config = dict(
    n_layer=21,
    d_model=384,
    positions='rope',
    attn_scale=0.125,
    extras=['paired heads', 'shifted keys', 'exclusive self-attention', 'value embeddings', 'capped logits'],
    init_std_up=0.0167,
    optimizer='muon_variant',
    lr_head=0.00606,
    grad_clip=1.0,
    decay_shape='linear',
    doc_mask=False,
)
Each number is 500 + 40 x the weight over the matrix's rms, rounded and kept within 0 to 999. Layers, rows and columns count from 0. Numbers have three digits each.

# layer 9 MLP up, 1536x384, rms 0.152, rows 3-57, columns 256-383
493532550470510472490497473579525501510432493481545517607553459516521457484464563534505532533485550517485481503469482530466501548506444500505371470470471515516427447547498510422490520497576532488540528607500460582517451466479592512527549419529522515526440491511493392512417531507489518474554501488452436494469477522477484498524492521465464496504510547505488494461427507558563460497546
614488553492532488421509444560534503485473556486497520529539471500445488488541514553452409529480513443534485515463579510419528492543498537479512482502460494539535475425531463547485491421481500444466507483537513524464427524450442404545510516603465478475476512490459483504525451436566533541539588491528540511495423526424514543509450491441507566512586545512506561556479502456546495474489
444514474550444437502487544547487487447440451436526506418528498582579546528532537568542447525496551470446500511431430554525454514516555503505569497497523523446528540442557488525450543448555603449494508533523450554520477544497467509434507482465455495472438516524541551472427513509454501575505555507507525440532534493553435533492449520535505531517500505488481496479532501496505495458478
557520545470512522500511527490490514505476560567523438500522479538507458468502474458520574510516512480591502493517521470492558438432533433539512510412510501518522431490403559441525508517549561584505476553479498475463515470566496468522437499447523479471504417461519455500475487566443483485527510511514503516514455460470554528541509492512490463486486527471531466454487502482552540491484
500514527472514489553523451549505513517494531505584510507468520515487558533486464517489523500536496503516504509544553521483526506535456492448499522534488468455569584447439526500495559505470466518485482510568495470504493574465526518452405510581503469492532479541482467564505539451445503510498537467557492508461456451461459546491484567538519515553506551535547508518592443529553523478453
473493515528491503477513492495517623467470525508506479544515503492472488530515445517487449525507516520554581494468514461484501419525511473463466481578472491496482521528456390517542503499461500544548489488487532535516464533531519516551487534483493499555526526506485515423540447518491471455491484391484481463528546496514527432502571504462539485451545497495539504491452499511444475495492
557502475479493519470461490465510505491494509484573512520526522570427522461502481552431551532431441471551547480524487456507516522501539455470532480496534496462495433530478525452581556517491515542500451498508502515470525586495499483453561530558512466411481455488478443554490475478528455529590490486559501447462496491510514484385504583499515542524509487485524484528488538599421481566428
519435538491484502514471517515558529462525521541525448497490485507489442513588519512539479539501443515474445473557533507514581450547470504519477553543535499549548451531538482552628481485477563561528522478418465502533512496435553486515504452469533459506516470619463440570445550444475552525523582509496477537544497489517462509514503485527470497489549511510513527461466502459497409462479
543532593445509471468401429555489591413544367448552590546479600527516546541482531401551502508471534512486463514462535456561517467519457489407486474434493504525555528507516538550517531535500437498468507494508518418560508409473455531558560510503516445513440486426504509462520482452461478537457539493552528500501488510555532496507487467536550515438565570489497409436464487597541602530516
562474598607487539493483486563487523502462478586463463506479520516525492500502514519441510584473479470507527480489397491513517441502496507439545584482534510499484533497460479475495479481513510516445563539581532481460461500507500499475548524461531513588510507538498492528488550554465500538471505491462477522505569549499457507498524502581507449476457452534513555552489501560502510457465
532501499520484519462491526469450557437520542512514515437512462506497522527458534493517515530526469561506462479512488574601526521502538576472479478457500460466487463457498495489562411586615492488493484437440484425490479442463551488456491571540486515477509516464489461495499525516398526468521495550584469501445467494524498521537516523419516560514508456518486460473528520463477497477513
516467518459520490540545527460502435477487543490386474550514427554526532474467481514518489537481412482530428486506529527486459515493538549460445521568477530539467550501455521487571479525483465490450497548513464469506465480502466566515468428489487474506607481476441464520630537467442491468557403505540480509546553496466514507475393494516515427595496491507495451549602493523514513506422
516463470488482492533542428444528501463454458504495571473552461532520479491526565505529387504471520508550526559478548502505549468493476486518527539480472559529467489500443518511522476496532521485491548462549448511499484463457525453523451476396493462562533452491567565546488563484425522520519514505540515491520492504484500516467466547500487492490411474490538509508467488480484505491505
441422492473478467495544536489481430468529534547489555536456459489503564534527513524468444513496482513528461464515535473495480493500504485521494510545529536464496488535476480435550555496455513525472534552507494568485496514541429475498498464520566413493519502509450480557482530461469485480530468524498481485518523457465474512509493512494496489531516489469522461480500507472443546507527
516494463507512529481513506449517473609489576467550529537547503492510482518411460545481511511386492499525501491515536470530501493516576466569519414479523515477509456458489473507478459544599530500508549491573529447459465523479540559543472600547475490458429548493461497553506549593552563485503517511508535450498547489460447505463435473518507505483490349517492431572514455476433388544478
521430463461475510484372509492513541488504514526403491433468433555520512537467499578530524517489582481474448528481466468496527504461443461541446509557505424526539573464458392494469509515538572469517534510472452503600491496505467536443544453563472511552442515550573472514395543517496500511544520501486450539478452370460514487519494522491468484550585556504448548586550512591467522506483
415515410585498480519494599509592567469456480548543522538446461494524426526524541458512406524460515391534502541516556510538568562505525526439469507485550547552476469506518450526539548463470495607504484554518470384421525521560488493466545523492501464468498525504531488427468421533471480444516572498533510515451534415499427525491522417503453538596495523553566495542555517515430457485498
527477496446472472448513495516442490497532505448535412434528542516516545452465537530535538515487529424512421485484555459441467607505442543459503524546501510487524514469561543505478460533505515453457554534438476517443495447559552549531491552490465483506467553521534525527470516450461464500570515540472475473465495471487533466466481525573522560505459496518495563441557446491479591501519
406478486425503500553492466486510493482516510485475438455529495514522542528508447574507538508449460534505490546515502506515428559491444507465467549483503429582434499491471494489495492489471434477485452518537559478505542504489465521495573472530461550541510547523510501558562489467468574461483402575594505558489564495504530493518570469558498510511535580495450606541539559475533585515525
559507576543458480507480576436446471485488484477542514485496547502514476523525568522473500479549579410475454550513553511520414553456508543474503504569513522414440510450496455525530497523555417473536513518452454504492552509466482569478518489469423454514470583413467486424517469466469432500448511504532515516441499515457526507475538472536512510548507516494521496476538462453527547494446
541470471462514444494562516489497440494494573446509573559452511559514536434598435548394418531456464416478543451486524518515477492454506438495597527488532479486483467509499518500498544494446548437540528547449565473392450584442427496406511489499575487532419494423622551393448477537432519469445595493526541519558557545507551566476466525471558507469512568528373472537478492510495529517460
543502509441494489459514489466468519527521508545475520529495432469499561521506489537504445526481503561505443524534499481441531520481518489487518485463538550512508521534563508497500428473547516478516520469520467539538481579463533485504554474458509487493528492549490554460481528432471486527507533551572506513487475455467536480441556456486472500484508481511520434496496477486510531536436
485509562482519495494521537550564542444543477421619495530480486529454503561507457476466419480512547490529507507449529490444428475502482495481425536503503484483464494527530487450506517384463537525492561544492505431520498508426528522484435495517402476470541584568488493440430480514556448506539506495535582440537551541540444511462558542511570515524509499506530467467465526479518461529513
607492511508446490509511497531498531457434498408545519516403521484498394503543523422423567488498526528529532507476476505518504488539508410561534472540441483468529515537498546527453422476509469467571464513501490531466516504554511457514515546516528599587564509476542446539495519498516521498540529561485405484455487525504532597535500482433492510493534524507511460547528477499504514475469
518454502519573434513487486539544560487483402581504506522512507523510547431460469488556519593463507523519469479508527533501462502527492548492455473480548494539506566552484505491540485503454507493538451549554537521500470467380500540490522489470495478502517559600473496561452504487538537493535522535492474493530520487529464506488498512519506562545570535480485524445495495507488515528377
500590453517542489518477437547489522455450417541517555469548487461498529508538438615495494511529545463501465547510558503565501536446494421509421513473485519576449566485450442514459484468487546499518473431535552454457540531584432495409492471532451508465497523440449420493462493471509490505526423552419490436509528501528477498517477554510567525556458496533496513488525517529563495510490
508493475523498500433476525484558520512528519506481521500485448412503450472541535551503418518447565458503558527507476490510559504533481542483506577422492552512492510565516490439553527456526464412537470492484554520494493490526468465560512515477502533507535504526551496552463480566515542499552513487519509544478491531524514525400530480470452456519526537458502502513496495463500458434504
555549506523475544454381403530512494557490545488413479503444448421488528532555492487495493495433593540496546517455456573533455494417466473480506537533445464463550457562481485552484587431495583542459515482476489509517549463485480567459488502478528483505469463519498413487463502484534532491498559546519486493578434515521458512559556487532527584525483495530499517426435467489542468451467
531508488529494459486521486548530496546535553477491478522538509598471540524510563463478523527492511529479468489474472495496459505543479520447508461458473459467486504521513467483520450542523472541488599540467437535538464531543586500516553426468558509485527477452521481527434518452520497498488479503527488586504572555398567439548472543462447535518494520466523463461496460465544544496377
457480494496429453533483605486495508543516495499506469454522465505518441526554542466508487565491495531503487485538504430533471507437508506489454500470493561500472495567498523447514571497459537419533519485531495523566496513463461524515481546456567573544428494433488479500497507532474433502564545532483511430482516526451538494483434530472497458472500484484481512481450488533507484546461
466488489495447522504480558490498536499428530484476486565569497489452478542516508510480474479423514481468515488537505574526519481483529539575447439530501570514449529458580406527491448535367505506532505451536477521466468472487544440481493443485532486420467555580449421479485483504515443459590507537570505502511539458460522491487455493543500477505530487516548509516412559542509441508477
529477537567477480478492469444557557464503530492542526480555524533573541422576500448487555494519463512531451537499501459516441475574596508502485489541472491470553460501494521448490483554493528497491444490465596464498516524447571436531526556470528483503477480537476594435528546437520498546494563517427521488541475444526539580535463448507419489475471508525539526516509523489519490525466
492573521556528486506484504544569463501521508521491510505505562561519512471466513480518514435463451509537488483548518499535494564502515527505528503453522562518500504506517556449450489441476481472558543470461449532514417511513449500522493525547495544465515523468531537445506578449474458509567514498546541496516493501512518510539558467502563517517525449509435511501504505447489507469482
568325505571503502526484546536538447505483466498533546495543556551525524508499517541472540529456459450487511523503417469448485469508494564494516513518437501522458518453584409461457448524530543550508518526575491406548580481510432530496508571538583432446452510554462424511546453500495495592556544459544492575456498456544541533547539504493487501520501542495540508506476586527571562568506
469462502570486520585469478460476502513469499516489519537465553530533566445497429560460433508472489471521525532536562495510539545520511408464551471508486508507484471519535457539468505459558538488499484504483465516441494569609491557533543479512520494498439537551498527467487528409575423538546460522507505559545495499510461480447473560519530416496522512504466492542544506508466517565474
500457533436490499406533502477494535535475505451507423522529547497484525478499495503537524547459518507494479518552450488475444531548503456459526454546484565473504493508485488430520487541449517387472520521437524539530478509561499493553579512489545472457463385486479500523488544426487554521506450430522466586465495536503519517462585514497479544504483459536555528477557496502525495439528
537503494468494458535478473491516550507476468460488528491464531494485563483508498499474492498481497488453515506553481489503564581518469462453443538621521542503482463483493500550516530508445558542520496513510482500493487503348481539488563485506496512582524537540518462489546511475437555505489444440533544500521473433485508605453537596542466489468548530380453484438510503549572453515427
440452479488418536552505421541504491547520508548448514516613478490494493571478479470537568478491557466546535565476501456484434432467468575557444568593529501523536489424480444557518459490481515475434446539480455512465510564565505504578487530522487530454511536438524512539461422525522554530513489619468491503538467476556520522514528606530527492489505374560522479499519463460462509492514
487456445468495535531474516466414484454485541494498505519484444514468513432531483525497502511482460470549464490485431495443483545480483505560535507537506487519526539479478487483495467504505541564432533470497526531460519512509514524540477499521477564396486484484492503508638565450517476488550514489605509513541483498514537489513531516462480501472425530490508441471473409472540587465469
523523514513448483540480535476538468493499431515495493512493543470511438529508447487430389479488478464387436544555534498515517507479495510518493482562494580548572499521530451496474518518446474510498505502527586537492481487493481482525513513499523434537495436549455553461519503510466514475506522570466529568508492477527486505466522568491481517477450527520543507420506536522497448520437
462454452486441461517405530468414500512554540495464439447505478441501500477526544490521466572505555540471483463453512579521529491589453481474508465546512478446533487478483463469489513410520445555434505473437478502465544552556512538453511529450591519526519542548502493489506384522535541536505498463565516506499545483482522499438496481506476523515494517467536428444471468527518500449503
488445524469497534432406517590514532469443467520555471580499499421467496516554489498464538512502486525600549516505491524500544488492535482517463495554539544507496483525527476508464570505527478500570475529535457504500506460466497504509547542524497503490563514484514506512501456462461505487565575494461445490403485501523480526457490497526522441523465485495586489475466498620474511443521
465427543573505475479518494511574461463511423535471496418496404490515572545443520494585444526462533545528521486533492546459498523475479513441534489498448458451535474536485539535545515465523545547521516529539473452478392504448457517446537473520510477499550476465520565491494437492419454494526507486438446493563469466503524501449508443478461489539506434545484476459442503539508517494466
498531504502522490498432455478468531527451482461503448513548531563533525469448528506460528534518466496538469472562464503485488466590475518550461502465527534441560483517493501475506534476434429525489481478516411514533547498540494571566530525536462443524460382525463558451500565544481498585528535489546481537500520491508490515474555492511542462485567510548482508521450526540476542536406
388400504518537491498452506495458580496475523509499450532417464517526531470545489530449573518560550500483474472555475535440456429418458415518520456497483525488503480482468461494508472521477472555519511498468496474456530468430464466437435530523497553425517482500436476505531475471443552511473458530470420396498415450441533591531512543559541437500499440493531495493531453460549522534486
499426514543496503503438493506521556529513481560474483475482579421499547539511531442445492520488363540510466504480494494525508453498454499495525477483453487479509446516425514500492554486447496503605470554476503519554544558499443461576549524514498456491589481429434472510489506536514530490422506420496439501455451474498482513583487476506539549539497519539509426500511491476467441532504
512448533444509539459416448546451473391498505482469374493514472534585511520527471484573450458466579394502562474518444501514497485515529519473549524474529469484512560472448460512565489538452469482533514461538447495494524564443555534465510432511538520448549576473497590488408449492533433509525461488537471477559481476469531528481416510542492540484502533496496484494585466536442482568506
473509500490508521610473503585469535498490522519511481505500507590562498475455484510460491507484604423489531445477494510527542483528466523527532522564529514552540452480520542519522507488458449581504524454406502482449565523505489599565495467598524500474467538506469452429523474464460463492517514464546467510497584552579559521525513494460543572527431492450575516468449527453458562461492
493505524529513466519522524419449532508534440487546488523531491471548504527482529511483457509518505563547512562539481568547459478463446506545451484487469534549515490445528556482523468552455483486517528458568562494498640500543424480551479484450472496519515553494498510521501523537501544506515494519506585557484580519528584470475528491417483530527529515542543489530628539518499477553515
515423537527491482548393509581563535559481527493528473458475513537503501552421478433476472562472503487456526484496556522447577567517401474489496590554512534551594494472510465489544585545477479485533499517504502540503482586468484489525540515486447472542521480562477430460474488498512503516552507484513539477571562486557519497500465524459530556492468555565567524479589574503512485539531
527402590473452518538582459571462339543529490494469483494397511499488565522528564491486543543497523506540487585539472543463545477467481409449441448516504509447437427471490491503531520534473508530456536446474492526512517509450419452465535496488453549525507561482485449513541562551484499555477527522493589535594459480524489494466540498573509463451483523514467528525502570410483495509499
586504517430474581560529515499484507515528616499502490540494475461548517472502475520463519502465535511520517568511469485464495530517488444463477417505447460525522506492496432544424515460529510493540602458507441509541540512491507477513537552523454488512436541517525481535476530470531509445518531560502450520511436522481506474421514463540469445473506481517449494464493436523601530464525
544540503501517445465444484517483516523560524581488496587546394515501543508481558584450422500524468538493499535486493447554571549555479510491504497552497471503543485491531545494523446517497471473536496475484532507539563535562518488491425524529513554465546501467477504483524534480522475562526376539470557443477444525544465403509482546438477499510516455507503448522432558496538484552458
551504539479497508501345498534482466512484538533473523505513483505463468530500520489531456481484449563429536433559531512493516580514491497425467488512457439499479359525515470491409538462555596545486510489496524516570588482553447507496507532498440465451499473531481495523500453460414440454581487560461517404513482579544537523544566492529505512587506433479542497487485558439542540459562
525484517559502474502487477454467555523397494482454488449459489480586495509529506517482471503453558546487444541539457498555442508549452491480432495544488581553457443513462484459486528495495497510521468462496408530548496530471507516494512466513488501512459529487447504439399487419520509537537532506529392514472469546536485522457409494544538462592598474487436591587492506529497514527417
# layer 9 MLP down (transposed), 1536x384, rms 0.0262, rows 3-56, columns 256-383
487561481469483504449502495518542515485510518457477470468549575502465557544449463443550540458545529476479524516566426448550460540471464515545463474492509558545522408534471483437483438414474554519457525463437480530523519466435534461524537516492548507437445487475451468471483487487591518481471476427455548441499527513509574492442545462499449490427466477501456518466526569522533461513552
389541533507471568523437448455494494478530486462515516499598547532525531501483475356495554524459498497406490471532521566548537455498524527550503521523525456494513509546539534427495527474454554503518472510552451523474516469499531565455546458436545543506587460481494494548475459495546538483469506472517549570447490511546515448502435533591428503472493487482627469427514470528460470487445
521490517526484596538574502545501442500542492482479440444530480574542427537429490535433475433511504485480496570558457484518466484532478435539546518446432552465531425513480507481534508484568535572472503496523501418470511536506508494448547466504444532528477509516537534512428540407435521525496544476555450534499523544595509487498495514564525486492526451496477543472548543446488489527535
445499455559487559555539493489537520534458547529562484435495519495475449428497576489512463531486533558502453495529530484565437454504493503529553478528458532545445543556499546557510460458534466524478479568493468440481535380549452455509559504582476550481534460392451522535574527534492466486477501526430495446459473536474577448495577546533530553556409566452538511555503482475476559501524
506431514459458542497488423538518458411491497518516424536542500521398461502524492512526432470473576503411502522518491535478480568401479566447516549545481448541557538540540576578500474524446439503550539505552466523508555556522487474484502527481530501436456519492531513466477499513508488463512456426512507541567467547493510489557494504482406513462609483488432538484475497511492530458568
539487457520515519552480513571461493567482538471433450461496494568470509507527574494493507483474483535507569493477462539468532549495465505523512466520484419534574512532519500494476529477455492512530473498455506432549462523487484493460592506526528468507505493566476421587446503498477485580468493490507514524433510524519494467510490516525455444533460487477460467501534518477533519600404
587539497503464497450522496505530446433493521486496533488506615499491548542540493527519571563530542545542549488460512570486505488545493484519465523391492462476442504508493506488423510505422512519519540512570511499470494400502527477510463474471524563535490466509538448530512420457534465470413511461455553552520479510542536488504518543527567473528494462475471506487506521424508465560505
509500504457509535448442536518493537449532526539549509493499489558524466546543434545448520447491477476476480479489578513478518468416390558484507502522490409549526527481458429552523513562526496571470522484482526536492487523528483463508539523535485504563439436612500572430541514484480498543513472471495508505443532518460544469428516431489502510488489484525495471548507539427478444565469
479487514551491484418565513459455491442504540505449498543513549550525410480500513475470445508528481524491466497481529559522485466523467506548454483489453450531465490490534519390439490558527438425486521526473576478472503499527514490525474498496417423485466482470560489508479498626466446448340563547468561501493488522426504516496492500551568452491480559502505496475438517477587497451523
486510499438532480460494515429549506600563523538454525444503446489499443454475477470506490471531522510553467513545509490447521473509509512479510575536544542434453455471444473527476467502499483470469491481486496453603513493495528536553491506444496554521481481458478501411466490477526539598494455419458433502455548466485505508495525528508593510488513448506493538519499530545453543586542
574510486452476465518498501517517477530530416556488528508580530549534536526536512510508458481437496501500526472546515436502546560519438491499488508522568495575479589486509473545442479519471535577516525471605496436467556472463452467552506455483487465416451472522447571487499521484621497494537462465584538579450475523472503476508532469513486521482564533543492469542504474470511482505518
509498508454475472502552533486522466502482521486468388514510473537497478505504514470505500526482401427449459536486529447518475524528510572484563490521549532456530569438467483497526475485516504578510434478541480523527548529448567512483588466453421432602467494501445477530549535470539492534503482549471478504528492504541499496421559502452524539490524508584478490578549533486551475561545
499475436489523512536515508476549474502498419478526541458471540518498471544527517425545472553538474425479445569532408488431485475551497511472521520501518501528533498511523537469525489467607432436479561485476446527528525525421509515453516474450474473547463507473578571549538403500463439458495509487519518477524602503558570460498479517565426455485510450534546500459483503543504529497514
471479534476547545476457474473570500503480521461568543450539465507599498498442469533442546508536482483459579508536526422436554452506438494494444469574492505431523472509452467505458442451469508520498486498571478501519547452495450500501456457421556557556477503457469456438538519473552523461558504477479537498464501502535505501526428542579514501553517560522475498548516515526528464548526
493504457522507512489496478560577526508487463442532460471419518467509548466554606461490480479467459520487501558509508486486483463508495448503513506513525478506430455560527438473472499467443442460450497507500481550499559519525492584469574478476478506497560524477478554528442502444556538448531477462450512550450532538464590519443448412569556433488430586449498467514525393498531565513482
499495479438531546528434458514506461511438474555481507433469508504515457493473521479489528497480577376503475510472476513465446474476556502538483481506417445492546527496498474545459469517525530414422587462537504509518464409517483545380542548529402467511480463528524389422524457429570536506496482476540462464529552446352509502485493493470553450492504460548493530465438539517536478547455
535510497502537561578552439566517478495478506409489592513477510583531457486554477551501488491492499485560463489461529504577574548447515500462431421481493466518555477471541541420507533516530490560542453565490442515485495533463505429471554503481464548484537538474524562483525499557458331551508566556596494527562433441516515527516469444517490430540494468474520427432488486531546511529484
523436526479537517513496494423543453445527535500506509515560500470514552485427438486456514534499488563510468512490500425465518497460511526558501487496539471506496524530524492509479487452524437524513486478522511525497429478469475538489455455501498539535490455456482507450490480467583449469508503504510487555550514576466515439495534489481468454529481459442501464498586522573516523461437
418396544487440513519541527567479502480526451527501550468501514476452482488430482517479442511518506550529542468438495463578536532487525497530552525534397425553540427564458474519504507545506498448497533564535519435451483497513549526442474573473498559500524533494459556416514451557474429449459546548471506488490469521438494435502543462466561527481476532543516477534500502531489472552411
538486445558472518433525519546544512450442498480501491458488501512513457496523461475530500509454496562503451516552439531571484551471544453520496549428528490418510545462541479539553477481500495512447466582452528564473504491543446548478541514583543500515445514504479490487477466542462551534537512484472470438473450485545515423524503462465496523509522500462462448540497494526563493457559
510510502490557475555530351519468510525536600470444596487488505536522465446487494507480483519429458534448496464482545516506423526464493509505557512466512511536532504511487500532457522581443522514466480532514495441528608568506508381478570489472521565542459521421444463444519533521405499463483527476441566475479498458437456526536470577511502450470445486546511508572478433475610467565552
501453439581459512499456492578475496584487485535463508499569521478569482458491504569534534511562492490533516517429593497528531511490490484464523510473549441496462462532513498465617564431449514541485520480478514496500503457543504557509495498550566562512485540474518452472486509546466536471505418500415560496475490528477507532439429521489489487548478431482562467511524591528533514457479
517510457561483454469479484474536490475617512554436519562518510487469477524538508533497529465480532492486547428542470489522489519436502519520553491564493449505542458481478481535488497529395501511474465469561451541486558519503547450510488551502439503523514513503507456476594535532494476518522605483499516487499458516486472442498529413498476460486553521559513538520500469514483475503491
499534529514503606413506454441624504509481488519525446475488492481472486561466498525564474522436430484521397531523443528488512466507531526549540471423516542464562504456465557501533477520508559557487474504536525462581495461412521433470551494440494471409492472445500543504483460477478530469480512544512533540555494433486482509512433575540450544513553495479511520557425518450515458569455
489451474567484466525495495465537542441481481498444549518450482481515503454503522480450472542535547600442495475444544488498455519494485511520522529525402453533475473460496490459546460470475476490518524578507451557471515422453492556559487571509487431503431476541568464533414472554476494569532496577513543558485521433520454491556482441491540511591562525442480470515517444523405459505485
499509517488574529519469539508461520462538495511548518413499523442477542530463430517520491501471553498536467470477471526505520575506503458565500540363505537463453465458466478494508486509442471431502448481510552423504472507484473532413526520462483467536487452500548503555580453550450440560535519513451437485456531458504458520503538524475529502497465548556533502499505479508485403453497
519532529471498547555488459525551499405487509479568495522438529558473522496458442500475464421502570494489490384495513451464521549525542509470511500517485514508509481582527526480504472490492507448520463512510505486509532529475493542472515468496431448483489529516492521498445473599528465470545471448510494572557550453496470492487481428507489512502495463455452463508560457534500458551462
550555462511554472499417488503497436566447511449412522545507433461497532451577457460440464434467529571532550553479480479467500469525491466570568538516503427479488553514515519504542572453453510493525471526574484478458503502452548529469531512471471472540539487538453502484427489557541440568451575511438472516485479474499490519580530554457523562554512535589509494465432559538520481514476
424494474508503489511545559506475521485517487450487498494546506599507491581497453427527463475515444494417455476467487523459509481521526521527465518550504487531445491545507547541521510451559437531464400453472475566569515559467506492501504486435488514491588460563513535457566516519524476470568462525525460505538500468472510480507466500482513513595461554464480498479543493424503568511447
454484538448432492517528478482567537498528510549536497448494488561479579531471488478486508455461501543479492452477526461473538480520559512598562468482524456485446517437470490529479473577537411519473469478481507602414508478451529480507496472544495396528500452489470479475501468481476550499438522549511482520471513536506497530561515428539477449570558491497545455490501490458491490500513
532529507477532503538509449440587495511541519424481524475506413520540471485476484516479551530556466558523554524483516497448420441453520498483583470518471502550534493524484466534461553447566490471502480504472562544518504532509471524456537525419487480464476381579502503567551477576483484542523537482479517564482501536461455435575517563435445517480430492465475474513495484398540466472609
516437481563569451428510448503557475560460473459521497456540475426455507497558490527501493527598527545482490482493511431452421494551464499494517469463531509509492488478537493456504519464455541491487462519485649506523502501456520528469505500538429408424498519516466491507491516507533488533389429490451526508475493561524537534566464430433467516462481572488497469454521505486505541516558
485467434498581548483521446560550486487469516474444517490525524458499501565444521545494466451600470474495482502446503508495538482490497459512458479441469518487423458435497535439516510493442531467541493437545479510472519390434527520507433505492441453498531491457500538480534447476451449490558503605533477439427574519553530478454518443485522465532605496514532483476498556521548471457518
510504468499618532511502411438493487556443511407504502484486539472547520426426502467518431505427466458508438502555536575493508499461440473591509456560438501487462514524537516466489467510609505520569472506553483426418514497529488524476490416521559516457442521509479480498538488474554484503533510504641542470506489565487480438476433480480463522384482475471551506409540480481468490530460
463549519544425500573431517533460505512527527536450520461503513469508499472485478536440523519516482515519495519463497433532458589481454460535609487447487463505504522496496491566442487577513567546506435505484507495457508514519483480503523515496443534463506549456494462406443505492522571546468513520449499546564472445528521454504473495510452503393519519518545459502526550451528522541485
556532469505501492606483592544453437493573528536518582506427506484544571498508472474419497456551511460478522500472507519494537487523473529537459553450523485517479487498507557517538494417546496548444469449517520476505511510425485480467451444526517519577498500474436524481465452549502459482450517536507491456516487434493489459469488534483472453534506477524423427435432484451469550524492
544581489525498426543493550502510491474570511470564508499461473499528506471502445543517551531481469471572462523523484428475467444467468469548493538538533511440447532468570510477496459470545512583505471489511566549413571537504487498458494520518491512484521495510484468529468576551468528526483508430473413485514490465497445574476526528537500554609459559488493502499558491476504562544535
467520503452518521545510545529474467476442507502517528486506441539511530515536512499464495489552500538570502514469487533462408480550522562472457527492540400573503494467411495601487456528479465489547458470506505476440517513498493503478543484525537502483482534513509432575459475539572440485418514606471561521545578513515486558477543529561483476485494520520465407483494487480532465526459
514495533466512541562534475441489489520401561470502465456511393529490516482503463484476512542471553587533440514521511412503527510469522532490445466519522527505526618578487494482487469562551520470500490463525496444563472406494527507540495473481475487582518466521496538448581481435516435468523470487504459478492463472540492495520528533489484504513580504532553503483467473538502411540514
547453491477576432441515417538474576506513532483510523477464505493471513513466455501550596486450499576505450539524448487516516498565435479532505484463499498523391501502509434518436507491465549489516525487545484484478506434444477483506452440462472543450501515451510427477508542539515533499532445428518526516503496490474515482544513440499550504468538467504443433611487486476475492448440
457533457525519408507478562490453422486560526486491513533528492454472479463458487492477535498490417450519483532412425512485482531588443449504491472532496512481524453486552600485500423521546475493468479567491469497578511495609552510469462495501486444569525500513503536489428412508503505442544481457513485490465472566512534459474488466474454448476406513403502497540509435518447515524529
484529473537522536440465498447545477448506552472509543454513503470481487492566555502520527527494441561525483516514515440457495511478549436503559529529429417512464511524516497505537494479516523504416520531505501541539578495509490542527518453502524500478390531505408452579524517450475523505511499542497518467552522541503530466489463478410520482486535559459489463497482547511470507497503
468494492544535417648449549542461476535403429484544491481446444502477523523496513439530495434437426475440465469471505554513471500494475477438509503533507412540503487450487430510551513488429561462434536558478493493532508467507532457458479443478528489523513556533476463473496511529445529380465485478521502566521520500497491570504451468557522493495547506536433522512474590494545452501558
454514483494486475510432483475455464511426480453482533509537483494430608453572493448444448467416508504483480475516461494506547462525493513508493505514462509526566507550469520534482470561445476433497491516522534589438513523430423536432522441466464489567449517534471492460535437501420500477526565533463506518474508526506494521547492493548507491464414529540483504500472539486470471467518
519457546518580506545499499582552564510459533542465539537442533549507456494483538548470569534519475471508576526557425520552545501434513478467515457434542519438511498502487489485509491505440471420474507511474531556457483487489512506485491473507505515534472434467504471475492474437496509532535468528514528479490481553541480578519562459497531462533456524509559508518508491469447526467536
443457491471570492548501464471421487481558465454483526500488445547529449451489510481571530435534406509538523509521479475500528425548507459510491524458515492462484485500546475542550562445541442449499367530507539500462500453536481522486502503504505490449460540582505571556533480470435490522447449448564542562530513523582500529548557528526530500482486438446497530453510449502482539521550
519495495484505465577479512509515473480476498555521494503479509505505476519547478591556524571519516468519529415448516492483513497433496492444496528461524519529546494532519556536476569573515505456485580520469476561552506534519499551451558459531563466493475462493562500471512471551523510503470499545471505506442536499500428504536546454493539466522538540571416396504490493513569519508504
528470423505513531474581534551478545586549465581484523513443444422536493543506522513498470502504540476562527537541555512460482517492521482488561527494525531504552500523491490541577501466515441519561450498542487500531522520490489482504500526562543442517469441519497489536475586475457613453505466470454465495518538525397421474465522476590497438502520482517439422553518481538564476474450
511481450446480490509480549471525584445432500490504504473580525512553507472482452522479521449469449559485506507569478488498520458491503478490473551562549519533504477515479541531484386451483410506512490493529496487474557481489447488598489539497433655445495561534432488493486481428534525501482572509515526434511618508549435493482492525479494593518485524476601523516515495526494456519439
448514483530491516426478495417575544475459470495524466539538505517500475421565464547398504536497467501506453606496507469504544488456440430542521411488513524506472444583468498493433483528517490480481513513514523542517520503519492539428437496450495509574474477546438517453518552498542431531557540500513523484464490487441446458516464449548506506579458494466464550473495533552483561557494
438522494495486458487511487557504464487580504534452528425449453503496537451562468531529499518467523471502462489499531472454498488477443492501444529505522545551467499509513496451405484493562509445535452503479527482463473578522483475407494474567517552484504456437467482475546461443450470503478500541451424533479427529454532464481511479460492562537528503510531557483529558506476528418493
365498573590486562395511507452587508461511488492517540473474490554482480525463587480507489540475566463592431461467473489426578505526474511497509512395466531505470450479554503545505515524543484562518486517513532527537481498507500508468530466485504434428502510571496496481525460435503483490474487513496531501482518555520573487457493534501485465415433502481497561529522534576536436552562
476550492430467603475515502459556466552485517457502457531467531573534481461497458478486508482506499448508541566466518497472493531449482581491493505530575533414611512539431481417524540500517437449548465498494481537506536541480477463408499509455463493547513508532624480437427505542537605510459535468523485513463600495508512500468482439559549502411490494525454524507530507512479494490541
532527507505469511520563538528522534491467537502479477565463522530456466455517509455528560482403508527463536498530508548468522535529463525513479465505422485512483498519550444406451482491518496508511535445395538506487527525447499539465482519373494496498541546544529511479521437475486527466499436489425441546534512497533482480520494474468525512573538490512504479460548449530541559504506